config.yaml
n_layer: 12
n_kv_head: 8
head_dim: 64
attn_scale: 0.125
tie_embeddings: true
parallel_block: false
optimizer: "muon_variant"
lr: 0.0104
schedule: "wsd"
decay_fraction: 1.0
final_lr_fraction: 0.05
doc_mask: true
steps: 4357
Each number is 500 + 40 x the weight over its row's rms, rounded and kept within 0 to 999. Layers, rows and columns count from 0. Numbers have three digits each. The size before them is the row's rms in percent of the matrix's.

# layer 4 MLP down (transposed), 1344x512, rms 0.0226, rows 265-298, columns 320-383
098:485512463548443519450520536466546463477476541441494519516509545466511499450550434507530433484455401498462449510492443514548515578537431460490500523436476556462539489510506494554460485525422468
098:531480475438544511524485552519515455445468518436464441485516463485572432558525405479545497488549509462529462489488525518494546537526430501514552445468445533555563439568497476449468536431471512
098:513551543492548477524510458393467487482482585427523582579481439544502434525406549473471552543490545469473539454507487480552533535515544448473545469475472438513456567472560498522549519501502447
096:503489529535551555447492437522523590574492545495463518475434544472510448461452458466526506524473511538478421496529517503531446468451536496432546440530436461460481525500512485545434600522487465
097:552622514529479488555467554506475461549440436476499484498491539541496504477497481442495496513447532484540599546491553498482524493477476462483487417486505380496531481536528548513412505475437488
102:493482447541503494533486466488452514535519486553461588478557504515503485482578513456439518449536453512508545550466494445494499459505413481375514439496527539527529557522515466456508417442613483
097:435495482495521555495551497355498443471528470479546414559476441476543512511546494573513538471537504502500558439458582511441500504479416496529517515485499557445425504500482425527508482535562450
096:542446447427500507466513541512481451484488487532555551492497523452513479492496550524473510558450554535525493482519578461520464549543504444483475536535476453572507522462501590505558499391549519
105:465483507499503455470522497456534512476449492457523494584490531457534376538497575495515640519466526547438564476494497488523489467505516519434545478548513570493456544517514479443523451448568453
097:480489500478608505448461583466537431422470535497542501467532456507529492465485528519533518539518611402432454518491533501524518539563539490475450533541441490500459496494515469553466506549512512
099:458449472508501526489479457448389439533472528511549522414511587399526539509474481540506491517518516541510434515436477599468441574508519436492537528459472535529509536535500479465548588470560487
097:522572460412485494554470469486457549498536470524493530541512550496441455513463532499489535507492427493444477604584498510458567462540536467445481445464517505486599530507517451536509522528495540
098:477514575506499506523497537481508545552532429547489469571480522556488542412518479505557491483411550489506501512518602416478548474508399494520521499481511516478460535459491509430510524527499594
101:454494481461486491454516499458485502499545419512567470475479497418411485498491523535498485517536476505527550527474475492523504498480465505484480395549534510500465463556461472552523433503550524
100:520534510505461449525477567508460438456451545544488514483479482481433421482483531485493512445442414550475458528540522524502522454470513546490516504486496594501563475513498482448540482414467482
100:543455485530533543457445424516462463516473481546476540513501524507545525484430569487477514543486534405438523501510528512497505459540537509483531554491501528573564474447536507542524488449509511
098:430548509561505481482601490509548456482494478497455461482507510543471520501470493478448516478465445514423453525505487483507538505521504479506502540453519468536463492484545573501413495535471469
100:438528519461484527401497496454427453439483564468464492512468544549479528489486471485414494474491516570524489500540501513558501524533450523534510487442482499477487496483493553507460601483496449
100:490524526523467510477409533500500493534515570516495465518481472547572523513529472515494497528524573447474493503429536459537538555471474512456486511454492420511529559452541520450554554528529406
102:533503591479486532525520496480571503453583486560534496521518548601497544449469523510492561543508548500531465465515452478561467477463406505560426503525481484456435465536453524482486488495513527
099:482465541425487513491470453479508497490525543470447509509478523489420490488519549488552594474499492519496513560492483491469487507542462527536525496558525485577527479492499497555552473459544529
098:485539458487522519548462575480494440542454512503504530549460510434468495487474490517568527470469449481487530446443541548525516492434385480530480515506480471470568435512489492452501526555456533
098:506427528516517490441460523499550518452520496532474478605494551489510535516569556514511481503525553491494563474517495492488451597497537533533543466519484487547409572492486511479489527529524486
100:447470478530432518498463443445522466495515467579568479469450532483538488540517501534456554492452560508427523523516547499552492525415474493495501526491544499483447472491481482480543427472512512
098:521495486493492512473450451550519495481523455514471494556492500483591523469535459529509502522521531530537483464474498533437509555544439579457493536465503507474506564477491601555554481553462547
079:465513440564535509494403454480537509526499499515544536488494493539522541549496514520584494546466517431447425524534547468546464478563509584536500491458502489530472472537523507527487550526476513
101:596485500505588490444513481451535539508535503538549421529484470506515431508528548495508450474486531537520497538535458525442484482447477518588513476459478480519536523514501503532449436646512560
103:597541466496472561500534421552486512541459518492521496442500495504482470478517463515499456528438484467503441460486516539453457449479479599565505528484493456492512515542469567500499501540468471
103:451554486553521435499515489506511505477524464441558568551504493499483528558510496500468476415453509464452521467493462486495467555494472537560480483483507524493523461480448494460539512495521486
097:516462521496509513487535485490494514552442564547484541553494498457508560487570512583496484535524469446476512447483554575545537419475547494480515506527504497485508477480466565480460478455480508
102:521507535523536499556562552521552473553495463488515525428535573544548500539433489500538560480549468476534530523530558439489530535547549467452555552526519496472460470522508485487577484487500476
100:474534484477513486509547520527500511460552455479517543528515452558432433463470425439506502492483534536400497501485531492518551538464535462504472524560515505534547475515470490449459522572525548
105:479534510433464481442567505498465535559485490435503490503518535523456468467457507488496542534529501456511567501485544533508475497437545519605505539450567532504454546558464472493490441481464524
101:492487533519466534481423471499614500538477576554472518501469544532506481549466506480490509411455491543469508480542552432481468485518564431475455530447514524475558459524560526474533508568539502
# layer 4 MLP gate, 1344x512, rms 0.0399, rows 266-298, columns 320-383
100:477516486606545508528464453405563494498437489515472483587489493537525463539544503497488551518483440446416524491470469502507505493483486422472472526521544468557598504507461562532567530516421487
105:486484547508505464486512535491445525509453450494550536531475413619458446491449503518456520577457494536465441508470491489522504592498585511490504517513449490524489478590528505490519516534541489
101:424491599527475459487478485433505526473453544486437531434505469494528503560458583501495495447566488472582519433494492522484502485528475526489464454403520482522478573473491547552457535550542506
095:474496556453507466457545520500544450503518489489483464530481444449455441431522462499509538496458510471523549543481518481540499504541458466532501506466515582493563481531470441479529423483514472
100:568460392558518532579489517505505507510453509485504513461510522515493449559453451516504501587447464510508432457470558507513511452580543494511471485507541480457547501549547459481466470479495467
099:522475577516490563589458497531456512489490538474466488503553457480523440465472499485506477483510527562512493535466484486496467477506526480415463550483547421506487475534507449548535510471487484
099:472495461461403506510524511474473502578551516531554482498501490510462564531458504508485431514471472536515477427507564543458459521468478501510515478516511517440483479507528478492396540515496463
105:481429503560551407444523564516532511460504491498529498500454500475525581486568522505541475496444508428531491481520467514519499524487486445553458475373507531514475489523460506480467550460482468
100:551503528455533433478579472549492506472480499493516520573537559429510497497458533477486503432558538475500475540494471560435585489543494499469534477501452458471502486521471468539466542563476436
101:478413527512515513550515497505538447523476599521462472563550524426540547475484459485447529514551545545531557581486507469562484515544509539468498528452546469433501484548421508533519534441446459
100:515526434571559510404473466469441459520481460509462531482591500438546451507584433510517528498546438513507514419556524498501516514469510505464500488519471526505533477465478529486532483589538492
090:517443464449443466470472511471456495514559485525461489538560504527516535490415542498483508561464452450498420563508457486534464482546470496489457476520519494477509521509556438504526530546497501
107:466548514460563518485545435424521464464467466444501516578481547476545470531488561519510472519554484424443526592460415485499520516452436446522511561499505455532443434524508451466504447493551455
101:533478490545505532547550527522438550555563466534523537496540477466525554438400510444517535469474509529519475428460528512538504475470479537480583510515474487500496498555441456507494533457495463
101:506518429519445526497420531556491495572512483439579500554492502487563527492430460477562514496516526552502492472428469522550503557537525464526468478536474487419482432513507473513550482516391334
098:499497568469544491473504563484545462467502514603496551519482501510532541496511513508484496472491434458498487546500460492544430467492486491506531541480449434454441450525459557508461551608526436
102:450504509521460527558497471408458504553461521522523493417515494503564525514503549524523492449464528509496555503498493503536438586491550484499550451552533462484533542583483516513495544490511494
107:456483470495446456467539490437518526498474541500545526530553521526517445538472534554499550468499541529516498510521483536495489500444480507556481489481564501419444548458524514526448526563455426
100:484497465511504524506488436444474516564476453508497399559556450425482480517483435547593491479500536479538444472437482547531464514557522502499517481530459535524436452522497597463505423502437528
102:491446514485513518463443454471470500548535517505514458501540498556479514514484468511466551497568425496451409544522500533489524527588491498453580518524479457490479532575532460524502508475544480
097:508486502577488501517491532499565500532527440487522457544520500525528440472494492529554512392420538476493566491517415478498523416472485497504514563476462492416440455479562486541573393472589563
094:468477511513595535514573507520509495529563435526473506563498471487481413553467485567550496550481507510517541506506442495454457495523494444486473569446511507489530458475512490545482576547521499
100:507493457502520444498549510427469478551526474502472449542458438470476446522496542498571529471462504478606529529508499488484465423458517480456493475523508478484503504515518516491455441473533509
097:439501494501476436510513447511531511564543397475555545495482536493522484507465508472549565516532578423544508507459469555480526507483545449399535494442457556506452547520445481523487461509511580
069:451523519472478531474515497535572526555492470463450481464458559476428507553535512474437462557505420550453480543493453498508461482468487505495437451513501472497532470503565445525517529456480554
099:522490531523492506466450445454460516472470522502502563566458500486545540453501521497518518525557480501488509510566555489520545585527552392546557491538450529466447537505507569522540461460555490
099:542501543491491567431487449474493470535495525485538463449537529483467567507475536480413510437492523491458458505546392546501487447531527477454512547546494588511470503497441485435502508462531483
101:498482514552472520492527394442565521542471493488530473555482520542520543464483570535458490537488519488503466527571527475446507465492450518513494516466528450480504475529493482486457528443446527
097:450524461456505445564483498519480535451460463507534506477489452513455504416459546481549505461452565490514572485500391518566516515522506504461527445479441487399602525467518497516494530433512433
103:471555509442493450485600503530460534485595473402442450500484447480465523538545433500487510544423549474510534513491448498429528438515509515535467531526528501542579526493445513521476550458429505
105:589442506561473565421502536554446454569439469479472494518496513457567469494519419504531542466417460443517504462507462557493479492555509551581487455494636530531491459448501487536522546500401447
099:538446541535492498543408553557479493568509492475526493489565536481551509546510502542519499515444489516518450484475473490516591540527507443458509516468516468495418473468463445490468475491562524
101:502436476467473464535521492490565539514537453587486505519476511513542497512546493449520573493492530436460579485521525578462505520532490466492476527476533505436562435539465481494466427463486525
# layer 4 MLP up, 1344x512, rms 0.0407, rows 266-298, columns 320-383
100:468492526477551502522515444539520406461480482470458522524532549524548468514522531495466509533447434400514461486485548485551559443499537504495519431422528450512465544499511492504469503577492475
099:520540477488485460500515442514440548517489468598495477463490534483492498443479501477502434513474442509517549532471502435523511463492500483569517583489484562516553532563501592472495579514461480
099:529492474511521559507518479537476504491474492540605514591486533546507487441560472511477449451552480499468465514497451454516553480523574543455479462539611500497512516497531447465618439456523487
095:493445500518505619475467459511545528544524451512487504470501538505500489577491501516546498446489450501500441480454492498509529507395489522493482567568519440477428506501524475468484511488568491
103:503434452531532457509474540520440549426446545522510451450537497531584536457460446505425500560511530446521490539457558472532499462537512474518481504486483564516485553483538507526449501501496451
099:553525483449488541470508488526510477427479416543555478541507524481536537447379470532495544529474464488463501505529445526548481465531485526486487512444392529498492547551470529535543583495528511
097:513544489500464485580443508400496525454524576498449503475482492438522394462562502455465485508516564512468516520454530461587514394540510632548521509477389502465550491498513502475558503459551468
113:533511490480473492533458511519426451475486538487514504499546536468389497455503495569467492474517495535421519488456543499447554491542484562535461498493518465445455476553517550496539508562382511
096:570470605550459507519545531504510438538509496503518486559527531483485516587503525491509445464449542478519520489458533540547517556510464439563558532484543516520482458534521521483523551484482506
103:501468489505471450484510479507518449502495464499410547487469562516491483541495491498479474528486504563444486543424570517505429542485493576470475405470490521449495493473484477484558501521489470
100:510455520484541482541464385392492495481468455575543477486507517438524474491550479501513434474493439424545558504552547480452500569519532532424506537508517502528577520438469510470469471494515463
097:461525497487518503468492587510538458480437490420439550553545472618499471483514489482470514528501447533484485579471479499479482518536473444475538463511492482508459480473454470469431524549515472
102:399541533399522457454560512480463446466500514524516466532501495552493448485485477478425483495465524508467534516461534509490559563544470500483401625488458464495466524490451429509523416521412515
102:528539538549486495499525507432486462478435509491544518515530490499496446545494532614510512437525556463549524475495496408434415549485484512577548500502454389535484486524578510533472466453468479
098:529547492432480454533555453556465494486520459497465556543511497538494462515476465463493497448495493509539494462494541485486543468484493471503456510468446606511447469494554588492504469540462549
095:519501494501471552484497567443445550517520537499523520518462508462538555522503433566472508483453513558528497468428530523480491571501512527507503508500522466522536494570568514507516494497457431
101:562527527488542443462455565530527469501536509483516475501416494505492528448513501522509505545560523483493502485470514577482499420447462468520457531523433468509499508522441600497543454446561521
101:534522470494473510452556468501496514463462468480479424494482485422424486517437489441487487552457525492481569584471409575439443501469525497485458479526511540474477514503497523437497482574499455
101:475512596408468518533427515499499522546467528500452476520495475550509483574442500594506580521504520499535479448460482448545521516506467559524473572450498504526482502498558507490468547466533470
104:508464496498461452572446406501486502509515497500544536491459492485576543487498519520488478476503511522483484440524475434560512449569522522428520427464463452495451482539511506449521593492500533
098:549425503504492476483532480442550538431541555494543484542524537553521530435459535520497480530412504508493560490528465516463436462473535455466573546557486437406467492531502543449509552490528535
093:498481529557573507557545447495427537506507453577491448522506473553447466462438476596554475547472457526540520562439412548517577430529546481514466415503513508546534455496448504484463479606506476
101:587496495511521487507505511482512473539457530461417546509446543608594537501507463460470478473547533541536467515424449551438494492455480515529495394480461521542490528484486477506446551518545536
098:471518509490536472541489473440523533490490470473486521496497499538505492499521433494498510496459499511479507489431473514545496512460529444503574474440453518501480474448434494526586436439479483
070:473482532514434609426503482518503422419538520505518528538480474497481523512518458540486411540504471571459497551435544485514491492513500468461505477473506464405539538479360510515515506518469451
107:425527458427541512531539490532562427516492528530528476494513543479532524497467484501468480521518492512503433430454568400439474493397531509537510526477514534491496418532482507549489535532495400
107:524515513449488545509518572581537549442602467473503421512486514528517515470500459523476481515534460479521494576548477443525604528491477497478506481509427526572523517493497503489535478537459500
104:507498529536497551491517589559536458519527511485525534506505562469544536483502458493526428463454479469449519426430498536521478490552507523526530492483485464485489527502494515594494467500619416
096:523477516558419437518512554363570467523547575546483562484435445467516483455506473537441475554536487487493582568481472566472517529494536495545484531581482477496497435421476440493468438521437464
105:581513413522493452537505510541500462501443509503479515527494549499524546473486536505464461537485562480509531505484529520539546524479515488451535489467458487505459516442494464439518517453548505
101:503502531515516531526502565481597468494488477457544477469446491452487527492500535597443538520535507589468443555539469521530508495506456487397500489537466559483523545507552562418539496453447544
100:535530521520549503498454474489452572577547516514508542522499483494447425505503494460578550544566558467444523510524544424565507517504506494518548474465550485489468557484511473558494486498452531
101:503493504533555493495418463520523576534504564508392429480517448494565500530520503528552469575478486449509474415516517528458441469505490490507475435485477444450481514529447527515506519476423463